Each number is 128 + 32 x the weight over its row's rms, rounded and kept within 0 to 255. Layers, rows and columns count from 0. Numbers have three digits each. The size before them is the row's rms in percent of the matrix's.

# layer 5 attention key, 192x192, rms 0.136, rows 8-44, columns 0-191
127:193119144089186114120106149139143155111192168186071169160127148129112090153142162135114101093163163098148125097146095112183170093101132136133114166099154106102115071170114114188108095146147149108125106164118162191138138100124143126118134079075105158111116074157067132161139100070076119101216150170134127084139102081115130194128151100130148108151199108127110080129143148079124113168162155129129129112126194108139111141106159121087110165120182149109112186065177148098116107138109141164119150185113122162127098104117167089070107130111111128114204152114132132161114085089112097029
120:127134092091102089123151075092148122131126154074126135155138124124107085105104102162111111121125094130103131076156104106164125081096130148101162143122126102103167156166210120125171133155105136141110098136165154131148088133171183154104058099112119091178147053159129095168163193082100106118134128150113161128102109107165134166175160118063175178148184065119228102108163138110118142128192110125125094093187154117155097165142157123107088156138174106085108105132139116157150179143117195115204137161107103101105114097122112068157140147108099111198094164115074062153116143122147133174
129:135098159118107107142051089127067065145127126158109138154171149128144111124091107146114098134174093085137075125101125181103108125102113139150091140120132130124129159178122166154148198105133109042085066180068132178134080064154089087118158110101167107130173143132142185097133151190154131191148181094131156142118152126147124147129116105109144087193088147111132146110166120129088105114144051105172176112125163162200120123062111150158138097053099124160160088115172132138104125175097104180119141101149089122129150110150141120126108147114172118137168117065145077135161122176121182084
111:099126101115132107049170139174112141133116147063109121108099152141115133129111167134114154162111115124126166109096123098129112124092043111157138129184155133152128044100123087057116175139160071125123127113072105187131076128104065187101146129145136142123134152091074152088125110169232123127116108119106109134109146119149123152175134142188146092095092154132100105130115123111147084084074109198191199134102163113136133134152120127116135122160099056111120149060123122138106147151097143150111160165109148133145152167124155170160081134065080153139130129078108155106189181145105209115
105:108152153132116145132104164116101104116136142136149108095138083126146077144157088220066067085082133123121137162097116110155125082125162061097127129130098104176165171160131153143140064115150154100147119110111129094132181114119100110108126109063173153132133147156127048142132118079083163165170102157099176110103119117118100169130077077095189163128134143142097200153206098115138088107166139140114132176107181142201132144147127145185156088182174144191120137118121124143073130165140065077122132157137181133124101107171124178114107152058127124201138162096112108121102123138089117129
118:087125134141190172139143077134130129107065133130144080118104144065175092149107139084170161163194152104112098076158114154109197164155075081103140141142129145119140047051111143082116123157117157079136157142104140137111172091124145141172164105121087110115061140056122132117153117104199083108124101147101136129119156100145142106148164149156074112154128133108134103115114137074082152127116060137185137051160120130200159135139125142077093209150151138138128099108126097088166205111143139137071118163131102138128104159124091136154091159085088134113124191096131141163137086135152121152
112:116155079150071112128144131153164117102188151149176131159191175131092165119165174105126181143129158127099161084103181151152147147118137112099105109124189140136175166121139141093070108063143113096134058129088090115119109068136127109095140121122130170142167153147137040110123141190150163166133101076147138092106123103150135151179109146161163109120052148142097111080141135051148082112114115159074126168093153060101101114155107094114041152168148133110137101133112084109133107168127167149145121136147144143141092142139134121092122157054092192156153099102070109119089145203121158126
121:106107186104133082112118176142054163140155112150171177144111136150179118073139199125155099063089141114136163146104124142136069150122150140140146102136087080129142179098147153121120134056100080182111112126118132131125122093152114119152078099097129120148200147117086109101117137091148128136105175150160164156137117084156081129180076131164117167096110155164110124136151153142090094147098163100124169151149095144161179133107125118148137192132187181118165135133118096128096092110068152133106129126147167109192085132095150133111095092185110135097072043107091063116085139218106177159
121:113124172123123137147132141095125093208086116093158121113082121128156116154132136130059127102088112194178100148157152153131183075100119100089167173126110078105149160166151108161142060163106074094107096155037124118153118123132125149063125158061144093136068107120139085144147160131129128130116150182195200099120079092109119113121126122076146138148206158135120049097113089116088117130174125104159108145113130105084137098146138165080145114135151097116077107084145119115191154133157144124138147147131123113106111122095109119164175174123095163188164094151129078109170104124217147122
108:197096146114137128102131104161145108164152135141147155111143139092200136120150138173162088139201190100129083119112118143150107135129137119171090140126182093113098120127072130058129076109146088159106091148180087127148152142146185110142150087149128181096129148119142250137126167089091086145108095122154111159134155109126124148131142159129109093131115106110121117057134125119130202116178099114134103131156099134121083108148123224126106099144120119017113074071108102079157132127076102122036116080118080133165133123135134114160127141150142151139138114142132139099104048120156156158
119:134154116095162124064192142178113095045083227114156129154176121168125088135053199142090141138117122080175130145188127138165108106130130064205110107111137091112139206071090087048164135124164090146078152150160145148115125106117121143119178119151064173132130142120131134069117087117149135126101133099138123084118110132159091099075156142108185130115153133092153099093139123098162112161088131115107134112127174115113136150134079105135150150147203085072143160143171128122168111171113165120146138097107136110113099182143132137112080117076128077104101093116123112112154098114086139138
123:151158165103071153172096118132105062123148119099106115121110168095145087122138150110119090150124122137172128086078152166119082141143209117121087126138131185161130188126129127126116166217108144151113108075166177121123158157111120070100119165137157138139159091136122075117106119150083188084137190119119141100123194120124142130155121166136080102142061173108158118145161135134103123136219168116206126103103086126155174135128168123077122176176086183181095148125082078113088161043088109105115141150116097070116116157153120117163148091147099139108083122153139104118107131180155095128
120:083128122184165166109136170121119170132150150122082143071160137189104192111146103100160206126127092112113130150142129204132107146104121141108129104124087201133122111141131117114149159088150145110102136140134125113129151121194076123151092139107108178139167111115153171178141160165159088107086090105083155134159095198158115128079129140109124149150109167070155151135161186090121108157107151149071100124107103135203091125134067131122076135120116118151175107097169146133097143142149158138176074110192131167126166142134067076126124128094106085051145072092143158110193055145086128168
096:090121104104139144086136099159113165117095160201149123159130163105180100141139160082187130104171175146146088169150122075104086083102169079144124099114142122150151068092139119150127135158122113183111133074099130179072078204127184148119110120161147145115131120127140241143127159168143116128094133113131142149108144107175096133109107152114126139164146128102136108076119119126113180101076160092137114154157102095121079125173087102135118100094120076032073105138098119112199101080163132118132141140107094142129197169116152124124117065063069195141141133154107148098168176132121108135
100:076094202136101142101089150208085168124137134160093129105068179137140168130152149141123120096118179133125139172070117088106073106083153137125134131153109105182145146127115131129128155052132122184144113091105156123126145149114149158146071101079161143117150077161128239107131103156145093099118090108137140145087135120141037112166095155233164139141130112164113084099106144120087132165144168131161134115158090115132098142123128114132081122142136127069077107085113147101134091136154162152141091116129152131163138146089156045185114105094071132062100123125155143129148134168117195146
114:099115176108101107181161214140169099142201085078162103088128168103087103123154152117154147191190123126153077129154170090093113171096138130094100189112122126093128126179126148179104135092147110177090138129133128060102142108165131143030193078088121126123118128118094115143139129116128114113133121130131075072114131138161160155120160103128134078091149140123130103102113095095114109125093081165157096110154125167132212152139098141115113150114117171160136122146150057132100120153090184150130134215122152095148143095094130144102168230081161158140114151151104079145112104123090135119
116:123122157143147159088046117163133106102136179083141120180144138083162138138117140158132095132145152127109088089134131171161135131142142136170123104095126134115149106053085095096135157099139118167132085145157136136122107125181120155084163103217148111149126104111094211160117142168192146162089099119153116123119124184163062184128052104164205119150136099123129116118128158158123112155154177118147110131142108175135110145146102100181135095176180103086154058113115121123169105135063098111155095093132082113161109120178107096119116130174120220067122100108042153106151110095174131117
114:147143131149148120151166116139152072157140121095164164115093141124119087167043162139124134133113120132128130125124156137132138130172174139108115135182080076157093117077108155116165193058129173167177120109119173132101072154143122120146161144121111115114113156138095146139137112084156105135122141129119083171164128104156090151087109098122131209182115137136114152135193183063094159114095114182101143087099151107136158116060112077141116115124171093154105197114103136136135110087133126165176088195112127153129093161160163096131083136200150105132213062142081175170085157157102188082
112:113169173117101136122133136110062119107122141079126149076146130125145082153142103168144118127150166121136131099104148095156118138093121098125166169098069098138151169000167159107179066169150131130103072113085166118139115086089123167131188172111164131165134124128132086166161119136157062176095087125098157082161150153157086184134113095086061176107161115120109066098148090157099100179165100094176143134107099120138150123133186112080089148143204189129122146147140144127157170148100090139125123116100140108104138119140096141157162162097174154070109168178081131132177109136137130160
124:064186095139095139154134134144107115108094120136068130112198128143141118180146125161194081111147107091148139121169121129099104129188130149154117087114132142138124121138131102133130138148117132150134179113098107071159124137164083153087120185169127154180143107095090115107170111134101163075054091175137178134118113123115146109140067079140120118230107163157118076098080102158123123113110128107143166166149141121173148136162168172164159187089097123104165104173098138083132036098153129122086214150116101164143145096142085141187098135133085094159130136159135092169119109132155153042
118:179154143155125131163116122131119130179181124166099105102113126153099098103134145105118122160111132073135116150143161126155089109070150119089145134124164127127134128051140147068110121145129179107087120104047093135171158109143130129122160099146175105094154097177126189075110129123116093145119071134084157104085133140141046130053116085131124122112134104170195073099136127159164166138134165108140099154150098096185132065138134100050078140045101138127129178150136146136136119109144185214140123098114131159126101160082143061125146170135113132078113131108133229177086096145120111135
118:157122148126199128131105146117098114157103110112127072078130142129175115156120144154152140103176123117130161169076187124102151094070118162127149138156157114134117119118108122092118122089155174094112147158110081122190101082091164141168146130125177139165082110108161093189117117100159139221098117090073116167126096126083151138124128109096118089151101132173134135134162163068126120115111094178110153137102170141061141188152114122172074105152168081160123092115204184124142104046079076107102100146174104150114178125134116077154076128120169147084092138148158101085157053119138182132
111:148173132154129112139146136101138154119105131127172150151047148121190129181106156122151159150130135102105097140250168124073135119136149119146137166118154181167117128172104118185086174126083120100142117163161167075120126125101184140090179150114141109117187150075116203142112181169144140123137137132140126120094114093101103113120081139062120144117162095161111146144109133095120179149125080167127068165174135130126104136116041185123086080130150130102128075072163143104183113092106123085106069076102141105159112172056142097117170118088123108118109081134142150153074118100140138167
128:120142119136201118131093164091111106145083147119117107180145122117146057056128085099138126126105069136106146134145146152122184113087175080113101118145137142148147139152136150112114154146124114165082177113116157162132130185178140130134091056142146153104070137151124122107058073097119056134111138105151118109150137141102101114150120154146197159070095090093122130156121176139158152147069106105220081076134165079156144202169186119166147138117116122128123143149178136156198125154133095123102084135125098096172116146088140119097114112091090167083115171097085091107074170078094091166
113:155095161192140135137076125091105097179050068134120156173146135118128081166136056152161093064113128186116100138095165156120153127135145150140077110090109154086122099182116176144170096091102117155175093130161135167090143157100201140173137127143153151143132126134169164151113123169107094104086146061136131152094092148120167079109133095075092147140125161113192160167134194175117163157148141088178093130125057130093081099087114137133151080081135125124100091106115157125203108124135106097110144116157076139140164112163125085141147109160190127136161082132191146085105157132125157142
111:110099131141134158127123104073132116130180152136105134132124137115123135087144130160119105150103083153113088095123122137133126084142115096109163143131135073122101134192100128201167142171099120092154110192086113115161142079149145080163118141061172112111152111156123108163156089114091085236151200154175104107155122120139197164136109171151128109119109077155079165162121112153136144147205139153129093107110136143147134094135220170223140141162116111177130111110151138150091140130158128120094138075156130071152117098184101139106139159232153088102104184136118132161115150089108105173
118:123121160089103128157111080125177118185166134148165138149080165129146144155139136089140113110116165073153142140140134172044126098190171180116168180133192131110099149167069148127128054067143134089149111153117118156169115095094155119090128152082143129127141094147138164111077141138126088180131104086119126142113105110096125120118129134178141103120147095170154091059048102122158137113152096166194131154166134171070111153180167122082120131130112135015094119115159109126133064146122126162065122175128188124132145129121163098129129093140120093112122119135177087109052099162106150164
123:127142122149137118171155092134153083136165071242166128106124109152088132172140130079102150169104112089180115112113115153070192042096118190139101135104109082106149114141095129099097122114137114095095129159133133173125117154098111077109140159139171140121141096199180141053148146122123150148146091115087118154110146129119077111125088116129165088124173111164094139131187144129096113105193105118133137160066098129079092071127093125123133133161126172108099099098094156066112095121127079137169127119131160145059092195141095135122107135202106132145148059156147126054141173132159151137
127:089127152110093131145138091127120096153109063152159128088089139152147106081095197064122169114077059133145107115123143114095103101127039128114126132081146133213179185079116093117125141147131162122101079102126109164156125094038119156122111122056119149147154152082092116059164108109086109092131155151106171141060158140176123124188103143165144115086141177135089100144130098190066146136111148136121112149122148154148123128093125188128087131173101129137140160125167115097166128115082184124072198141127173102180115145127126124101122113120093144089147152158107096168092153128117181160
114:139159091146149161174116120092112125111166127195097086163076121129126193146151104190140162159111129075114128166138101158109134134117157173109148158082156103170146165127117057159163120177102109056119175122097120148096071075113093149138114098060196139121116198158115186123075119114120131107179171066166111131100086124095121101113170129138174127127087075138088129120118139196200121147122075113151129105119125120078147125096212103176123090120127136124163123116128090112110116151158186162139134049135131102098111092132122088120154145147150130131062158142211137107144143104156138144
125:122103132138114153131227129133120062120122098181097129114153099166122121161127117128119114183171120182094125121163156113123172175054112148115094105167069162163183082150125144113172118123084157102098138075130100118158162187122141115094171074138142133074109123166142163079127139131145139118148115120115144111137156134147146127126120056100097098132130127133146165106141124169095093119124106150143116136108168063093070149056127160131092120072085220149147164208129074171115143105163091095105144132134122185118094089102099192114150127097186157150104155130083109154128112071055172123
114:192034163126119130080135119115101117164084125145094161126092092154088121168077136116119064064094101159138139086074137206123151120094115135106190132120169183122096135146136154121195109114113118131103089093117075156172101123096165120161104156079192176154130124107076145166047119088157117099152150115168129156102120136123164083146085127150158177060154131080121138148080159141167189122169122144204084135142170126084100160157173096118136152132112119130100162117112160077112170164150135110127080111187119144132086114156104095096161144114126168118117107126147126106067113089132139112
118:069161190163160144132179124150148217089164154119130059140126114099217124147106124084145070102120136126142128065150127096177123144106105062123111152084125131101104111117148104146106137090107178117095162124125131090137120112143113131115090111163159134148150114166082189156106083105202092118116073139160124152124155123109127104116106093151143111094127124106131139110094102123186167129121097082102096115109148112159087147104100084201128089146117140155139139137128154091121139178218254141211097135125108100155133102098125100095127124136107193122175194149149135118146144101130172144
122:158132163183180139163154157118119163114088121132155055129120118133180114129113176081153109146061137120130133154165144103080146157110118118134108173117135091096100096134215123160073099079109099140081133103136091206074140126094141138134128121165141186126124112152066053095100131117119107147161133117053116149115087147165136113088086088090169169082141192175219124142107111139181157132091072178195145148137108119143128127129134124146138133139104156161133138116078139137167114117082133114130135138138144141117173087100127186069113168099165147072122140134123089063189158101084137148
118:139049152145127097161066126069151146180124148175153118184195058117108090128157140136177048127076148119158092125201182108159097100078140111114120182177149102107152164135130119149146163201102136152055121113146144087148071177096159135124096203130158114119131148150069137129136180074095088126031139136104122084082107106151108107090109148069076116105122114155157090134156131162213114122115140146099123134126132108131111129138111139127168180140106100141112174118084116141109170097146122128122121150148173147103134125102098131130121119148082137124103187179108125111129133157110177115
125:226131121047120119132163094111098167080132111164138120118098098131158157181098181092118122174087155164127150123137129097141139074093151111165163128118170079138206144122146111066104141126079128043053052099068084098167139087154139110106113114130102094163093107103116164124110145125143174135191117155155182079111119109108109093130140144131135119122143138166098135157115191131132113177132128155102145138177146111180148163080151154105127173170148112135136114146130231142155162125103118152105133084103114151152139133110134137151077155162100149159126208147096144118167121074122161176
123:133178153096133138143147192088114108159115131169194174114145126120128155117115140101170117111118103126170115194187074099151116113127087097093150181108132178137160115104148112158166102140150168090089145120074121063136093158124114144085104160138121142141154144104085137207090203142124069145162117152117199113121124097114097089122112128086099091116126138070119166128115077148139074080092064119169109172160134131116087141119136121083112125163192134113129146181144108082078143130171121114071096147130226184087120118118159159129118075137148188146131146177077103110098088155111112171
# layer 5 attention query, 192x192, rms 0.135, rows 9-44, columns 0-191
118:094094153131079148156141163095142110120181169122107145156127116155108162085155066121110166084132132100106159080162133173176102092064084092104154150119055126066087111142190069146158140149098100145152139121131140188123134158134168114120119084138086093100140153125138113203167152131099124107125168093142103115149118124152140181178131103106175124157081091129164089148118133135072087135176122127120084185212146104168125090109172153121132139093137116094066160178132133096186133129105136122160144190140091180146087108109176101113083189153136062101118168099124094163145142150119149198
114:118095150124142119121124153190105106133095101168091110129156133111147087121077105121164073147136089099153093117205188185077132163113108144089136120147123090131146094145106117128106164072138116102135066123138111107103141130078114108097122157084126118150094099185192099114130123133090120149096152087153102065149164028173140172145119157148173088182098172122171155136098147142137147166108072122146177169098119135179109141126136153162136147123125221190155136044169146146125118187134144188108074172123160139154122160159177097107112151160129141129151113083137114159147121171048135137
110:101091140146084185133135144101135163153078129122078174100090148120142161094136125113125112119140114119093179136152160163090133143168065107181164093105122134137154085095160117081174153092121100071107125099156140150154106114120122186079186155156180114145063101073175143092083092128094133141111163120149121101165136127088123108166079154169126157107061154155115081154120149063162121109139139105183166151096146128091156185148140166209141171161127136129166112076123112149104145181098149157121104146126171088170190191113107162081109105071098207122118103177162120108130183154107127140
103:110148162142104153100121116136141176093083125153207082132072105096129055144088133130085129146131126108159113172124077090184170116135174115114187118099092115129106105137158131109140119157140131130134104172161068079102129182086159081122111081046139173152193168124153138143162134108092114135168107133150122175086094069175089128123061098085117127115136100167196131136156071133133098109144226130161122114084192159205110197142134160142146164144157177177076115122147094140141133156112142118070129146160135091140080076120115112127151133159121110133092168126123121154138140143100104158
107:083098069150170163082140144141173173096084136124133165090157168115145118134187189179155094147113158142128081127139132147148099084183100122166095139107157208076155098069143186138136103151118133117076187112056154137116137111118073134120155084146109158109154114104121071138165131127167073157122098177100081101179163109169146106159178136211121052098081127124186084118149135113097160112115070118130098078144143128161145173181122135090126089072130129117165149144138118106195147132118116190135081164143114162095134170109116131104142130154124141087191129093100117120132142148109127143
111:159132158070116080097133150122153134103121151109103168106087170161112160104152115092111154109132137098104147129137181111164154141169130173160193147125156128159116159109167133148124117129114156101119140172064048076105168105116183172067101145124137156118157058123168074135114152115094141177138115145185154130112066134123113154137141209183102145152077122107090181107229127116121070121148127071126157112096138197103029139140152103128117120177149110135086150147153078160171094132130198158168150119103103134098141098125116123091130065141107132144070078155114144135106160132137116148
109:116123141159118193100115108163105111127070128127125101132158143132105119119112138105083088126081119120145106143121127146136142115121088153127095112090071142179095186101183101180138140073105187124120157079173092127116089112118116087130060143119130136115150154119044131082132140129122113200090152133113159128111135122140076145160120255111125160118134144110112112125138175141090106191064088101132162155147133152172179149112178140152177185166093150130143126098136102145096135095059158162146102081133160065174118112107098137144128076150131102089058095148115142220110143176152172133
113:160176176140108200093138094074155115165119119160170128119143073154141111181156128154167158151163130122148110113147144117105106073112126139103175083140143075076139133125116167106108081120084116121109134071109096138112135119160163147113172150084135128125107115080123060232177143140120125134114176137147103096078097081170137155179131142139107118124151100152131060078105091187117106090129151134143124136140107108087106122141172144049114120087204116056092080131145142158194154121138101149171087146155162179160095132133191068137113115133092134158104111163150098104167122192183117145
106:161107108112151118131119151118175106033127144121158138088142111110113083129156160160097104128199142127114118130048215149162116136159134164119130110105180093120135148128169081152232118119121158135123095106099117131149092116082086142151158135183164156146142145102159175104134116125159142118105096147168119141124171131131155141125137152119147097126141114204173112096137142116133144192196119147163082139131133170114130176096124183045141126137179092108142141138176068146117121133095065113069100120133095130089193117107116147169151162148133130109100140140091138114172058094068176212
110:125165129146170133093140191137139142084193204105094144165151125108079144139117135179162152109128112049151110126217156165177119125146157098116107077070127114176108160134116147080087153130128167100142105134174094152099130146135153147106128119128163148092195145062123096132092145177108144105117161093137107113145153161138131113146153135173110103138118093088147113108150143119206080124063134115097113086114128101123064131151104125156131240132184061091152109201100157152112123163135144141118067109107156093128146167094117117179132123116091131099181117093080091136159076133105087121
113:148074183126102097105108129137169148149107087138128163131143156067091083109161101120117165141117132139188136127080132119127100123173221108073143175166135116125165195092091160115117134193096155212099124117117123101122140141146157101114079075119141131081126120153065080131103108152091176073138110116085120142106185134150128075126183156180148136127078157139141154131132175151034116082173154123179098070142119143153146106125099129106165090103108141092119186151083085136090141133174113168156162102135092085197108132173112170109100112147144105131124101148154122182128105189154128146
115:109152060193148107077098150151053103125132156087091142156179113161107152119129124076123136114133083133094184112121087179108103119119097140161117103104119168169112070124136089123145175080111111135123121196119024149106157118158130136086141146120134176132166108200197184166145115132099095115136120132105118119179096151139120162109142088151126148136148123053111146097145174134091171076062110095108086186086119130161060123135058116115103100099161167176125132116098182121109162161168156131155070136129104146120119191103078153150165142125126111131129100112159109158149146121127187087
094:144081172144099116133170110131127126145104146102169108130105152176097105137099148078141100127179140155106146131147163134141138116146177101139136131145116160094151127101155094063111134151110121067106089068094138147197095171108164134104115129208110153165070149077056141118105172094165077144101128117163111146091073131111090152118120116099142133126069153104135109149137105089076140112099130126110118179129142136143123123118126158123024213096123158060123084094144148144155073112090134140109201169064107181083130146117108192176110151096127146196147067153126127144190141114172103145
098:130146185161053117077104128132129147133135125118168155099093115109095155125164137054061086117114109118079134162096100123183103098143131183131162119089147142105108179147105123155090127088146091182125089118088101130127113086082209174103111109075182118101126164073146110151143081152133101160157125143107125116121131140099075113116088112166072123098095130091085062136150102154059102091103179122187171146107110121098146130155173118168138121149188129135173120130146172167132123109070115107170102152085145109090072120134112147131143148182120122134127159198170146197154178191119122076
113:134217173097105120136125108108120127113156042077123115153154105125158133176160087138182169153131196120120095098115178087138103099176110129115100114116161120135140145158147125162163115107126099234128160150109132102125151127179140163067146084073170135103104142161132083141176113144149108139132128129124091156136107095134177153134124157206095131193076142081106107131113097086080111173102063166131083155099147160063132127120103099146164108135142150119127094206116114146115122115103154162080115200123146137122085131164186130100124160139079122098098124172132188174126078120091162173
110:116133137118129090149098159125065174179098136155119169091092127060119158068102152165160146092182135092055176128161115163152117152153122149170114123121152170157128161111143121119108139064123131137141102134080113154141165118185148104095150144213132166159107132156120191144126139126103132135137127074138119085136131181119086169136094153199154139129153114163140151116132121123123155118166117072082124137167133127142127177116075108159167145138214111121153139095133123092119107163083125106098131151127097121185106051121148117058168114137051142159136093162049131144237148167146155094
104:130143122141092099178179114144147151123111110103088154129090094126117128131129113178129181142115110179152128128156169105171106059113155228116080105116047119140087122123155177117133152104123097123167147146117206116115121098103105086156167165175073133143121100141138116094120096117129181139112152163063063090168130154127109110175086138146111153159144106046067172209142153131150141180076102136124113100146104088175105187150139081100110132089154143119137115171045133154145141132160100117110112149164142108145065141183098031105133093129121121132144151155136094137153150163133124103
108:155158151167132143136086145102132125150154150180161134090089132113146142110126156159158095130189162107104182154079097165168138143112141146124091075154104164079121168102118170115161123129124125098160047073121146087136087095082153157141176077098147155101165168128049070151086087149161088155061100085104150127147117154132145151135146117129077114123066161172186069101145106117078144160082107068104124171156117168141184101126173147131111124087146150115134102060137118126156142127079137104135104086123103084179104114101118112182128132172083134188161156141116122161228145132111144121
120:125090146127097177091173102119160163124113154156085159115148127123107093143132122154130168178142146081189146170140137102147119137151125148167165154043145112141168075137140170080144138133110123172108127210104139044107138112120120119060114122137117157136142189126144087108156128147157100103117065099100157182097112163152104123134170153186124108190177120128131152171083099114162098108194122099141151128105190099157107114161090133125080055128100071112114079193134131161116086083111114123108169138073197130147128124134135128141093074143114089123195101153142127169107094140197092078
111:146158147181085111111060098177104108128185095163133119165150100130110133117193122163117138159158111063145134127122147117124112138140091157086087158196089178094133149078123117119181170144214135045049105101124093103136157109138142111163149095133126163134156112162124149097117108175161125097117090181120172106085137185167088166107136122093075122162096126139132101149144150048152121145116103089123086158185110097153150117117097092079081134094102088183122178126138179146142104120177085129180127131076123159165108130074083098125073159146131134080093122069170131127107129149111140147
115:176139101163149093089091186153098158147125170105162174116129113101154085102131149134125145142112126155094134135142142137128166121133128134137135169064069139169123050104141180100134151138136161093122066153100128143092133054128160135128114168110162142148095084170187152122118089063104109193129117095217128106099104059066131067143171149116124094108101114136118086160120111114149179120181087109093130122098059178102120151184118074095090151209149119120106105083123161122191126084106092102122072118223163094105120131149101114124131151113110132103161084111144124161145097139114133120
106:176157135113179074094145128112129132125138101110157059119083107115111099144094104121114198069128165153147166114155148099119107108155190151090195150117149163157123110109098114165138115077138130068124127098103166132098178122116091136079083152106193085090182139113134153135120179131121041213162132181091091138076135096159163092140102126153152126123143146102116171145143112163180147111113124175071068139121124138105178122138106139024099134131174122105123120152110151124130123121204156133055102144108062157121087148082140146103107181084111093134110128138180114166124126122169136140
114:152091106118159143081121123122115142144069147135155104130097151068152149132113108161157166142121105147089128173121146102157158162078144091157084157115105124123132142129111125076130152145123101146124165089144071126132182182187136097138113117091139152163113146151088161142030144116130091114157080143164114108114146118093117135120117110106158120098118123105150088162086191132101134108108093200165104079181127101124068099119147144187145157111096158170133167182147125113146118134074140175160151111199138081113178092073146149037123050063111175105152222156111144118131114108156097195
104:168114119170168136149167138129146065140131140149176082158129106091154079166129113146133153135162068129133110154098146131124130086097146128143103106134142126094172044128168214132114132063142141177115099122111149141129178174162169095164117131178124106129160142192124085116135089135113132138143104147113170132127139159164142118091078116044145142128205207078088138164159133128137190160143143148148130152127070153127116119088128125109126023098108165066055117137134140152098175117124082137183116115150112193136133077159162145137142169087174132190127145105137103098140168091115089106
108:138070117114155113107136084109123103084119097174117115147152062088178136111138157068146036127132077156133104132063134106081101174158115142085143185143086102100148175127114072144144084093169118121135124155183145107095137130120122097139097142061133110172103086138105163201122098107129151142176174156154115201203105131091160127129108116098209111102147127139166129091126148130125146150153149213076107133156117132169155124135192109162158116137136059154195123105190062105092172131162163152149128111126127092127078121113134110138114123159138107112144130106122170101131138060160106152
112:185148182115127131144122118131157112137177136148118089123109184089125121118088135160172094186106159112101118126075135134117159139201107162091153171152111124067101153186115170116166063101171142102072155110120149099142112096120156129134108198122161151088134130084185154126136139160086110150150135146102181131107144095096188096098082126101131101153123169139100062052124105146172110118199049146129110158184175129084148139149134125117118157210127127133084148143098100160166112096117121179125129127092169097055117088156133091151120127135176096091071105134146100120097146083111125205
114:152055127074120119143145128127138071138173077174179172143129148147082169114160136155127144180118153137118187109116136139070139105143165189071157111108136097118123139158113138145109082148113146094058122145103087122075129117069110076134147127157108123151125112099132199147107080156099164162173091169039156176099094135195087167078103116150132137097136130165097108122196121149164093052142143124051141108094111104072058116151142081129122170131136107135125092121094138087134135107171086096108190084158122129098143164178160112147115119139145103134136105167127074137169113133089161131
119:153106167164135140102109149091165136140151090175146132136118116133136141167184183120120125097112066077141112121134131187164068145149060099114176111090131125129135131111134098118108060132150091096074129112127145108157156150075143086127076170116140110144181093129143084068117117114131122111150179111102222157137114070114087092168179172146174130122142151116101057132117130147106138122043178120102129117197100143134186114140182148145144149166078163076168155129170147143115117142128152140122139191124122070140117211168159153095128118135103144072092135169101080142076144164118146186
106:150162084097129144135204102103087127153165127159151028194125111117155162133150123169144104145097154182135070142214181108104084174047133128114121122164111153195146180144054092126132125153131156115136117142144148102117056138115099124162161102104140097132114114142173104166118125119087143163178156105136128138104135102120114162095157077096129090116110183172118101081110126091117124132083124119136120165094101165101088141154154106181139104187145084167158173105133136087148109138166183097155153094122127129129127104099117103139080166185104180069123132084169083099086184097116096142
116:179080145132124175159158151149113044146160104137120160125121101119128136160152142077192117151161056203071165107147137134134102094059127115119115148094158176141158141173154120123137119155103098067135063103106144076165110086106138121138105124118179125107141179136132166083123160191136101164181101105105143100165146143160067068122171100062147110129134114117149171137163123108143117183105100188135152144081150130129123117096121156109102142154079168154152158147140108090091115139110115065084170154132129157126138120129139179070093126122145189219111160048126158118128140083090150153
112:132188192141133076095117134092095080172103111136139114163157081091080161120147103152089108118134074160154132100124101152148136107092141131141147165129140155083136103154128165122162136118098113154157140139149110133213133111157143151171118148126142106098100137100137101199061074102127110168112146126167215133118164143083192083116094147109174166046157164153097106158154085111166134129158154117126057151175133131118058143107142113147096070169132141061117189186075108139095128127166118106143116111162138122164081080101121143047183064092114150182122136113128114112106142139102120113
107:078198202113118110126137145152133162120111111095119099095108112134175165128152145146137142089142095124120096143146190173110105110156156156117140095124134156127137158069116141161166178191113110175188186144090133169091141175098145179089160144085096152123149128113116117176114118057203105089132097132105125141128062186134131120113131170137122136067087107135161131147153086124156163151107101078151141106134157070107060115122104106127104044182140098108129081138108141124102103129186190101136136130125184157162094107103160078060183167145119138125177184128083185081129096132140117136
117:152141167175175178158090120163133144136135126186130029169126130136161061124155113119091095139109148106122078133151154179132175063148140110146108176135124088083143078087090138111159142084121150173059143121133132170132155192118131101111156100108173106111166099172077129122099129102200128150136075191133117136059119215140124127071122163139139147131127175077143082111128125094121159188093090128153170135166117123085107155110112099087125136195142133122092082142088169078199141137088123123068126094137136121139149125121156131097079176100130145076130114143122078109132132082127156130
108:152072133134123119166075131083162117190134157113160115196168091111100082131169087133130071112151117097142161113135155145112128113137180168131090146115075106119188065118093119113157102147111121129098142164188136081184129159092143129152142067114153102183128153103061157129133182102134048105144154171140218144146099179111098140053058161093106147174111135141182140124135161092140122148111128151109116161122092113129102141102103133079097144120131123078121146152154132176120129025203118137157128138179126140153133089105130169107109137133146083119140129155139141088169102174178159167
114:191106167081129099098117124113158157068124185143128189096148139197088169147134155139127151064092147111122095135188145076153128095113127108125155164055153103112154151080083091134096140121104130073042052169087142132137153082125158096125090093131117114125153116099090131174088111148134104096159117159130138074097151131159182112088136133213106170098153115133144096148115080160143112117173165108112149135131130131152066114158186084134118124163159055138186115111132140107157118145121093141104074128127190193182101127090111147124097104179117114123119208161127103144092119135131117149
107:144152135147112148142116087151203156119125065119180121118163166126061180149111117093199109099151163162121141190151112171139096112121141140075163101106132176126099076135092172122184095119080129056119126150127074071150101153136107116125145149136161127078186132115124190148083193121161095149098164157133170160108128119086169090137090137103134168079106146135124152109085105178121078115070093120139129184111189135163132075091177142102080123166161182113063120129139111102120119090150135087105141115153210177125111076133077104167142131094122144151132150109119130115119067128170144136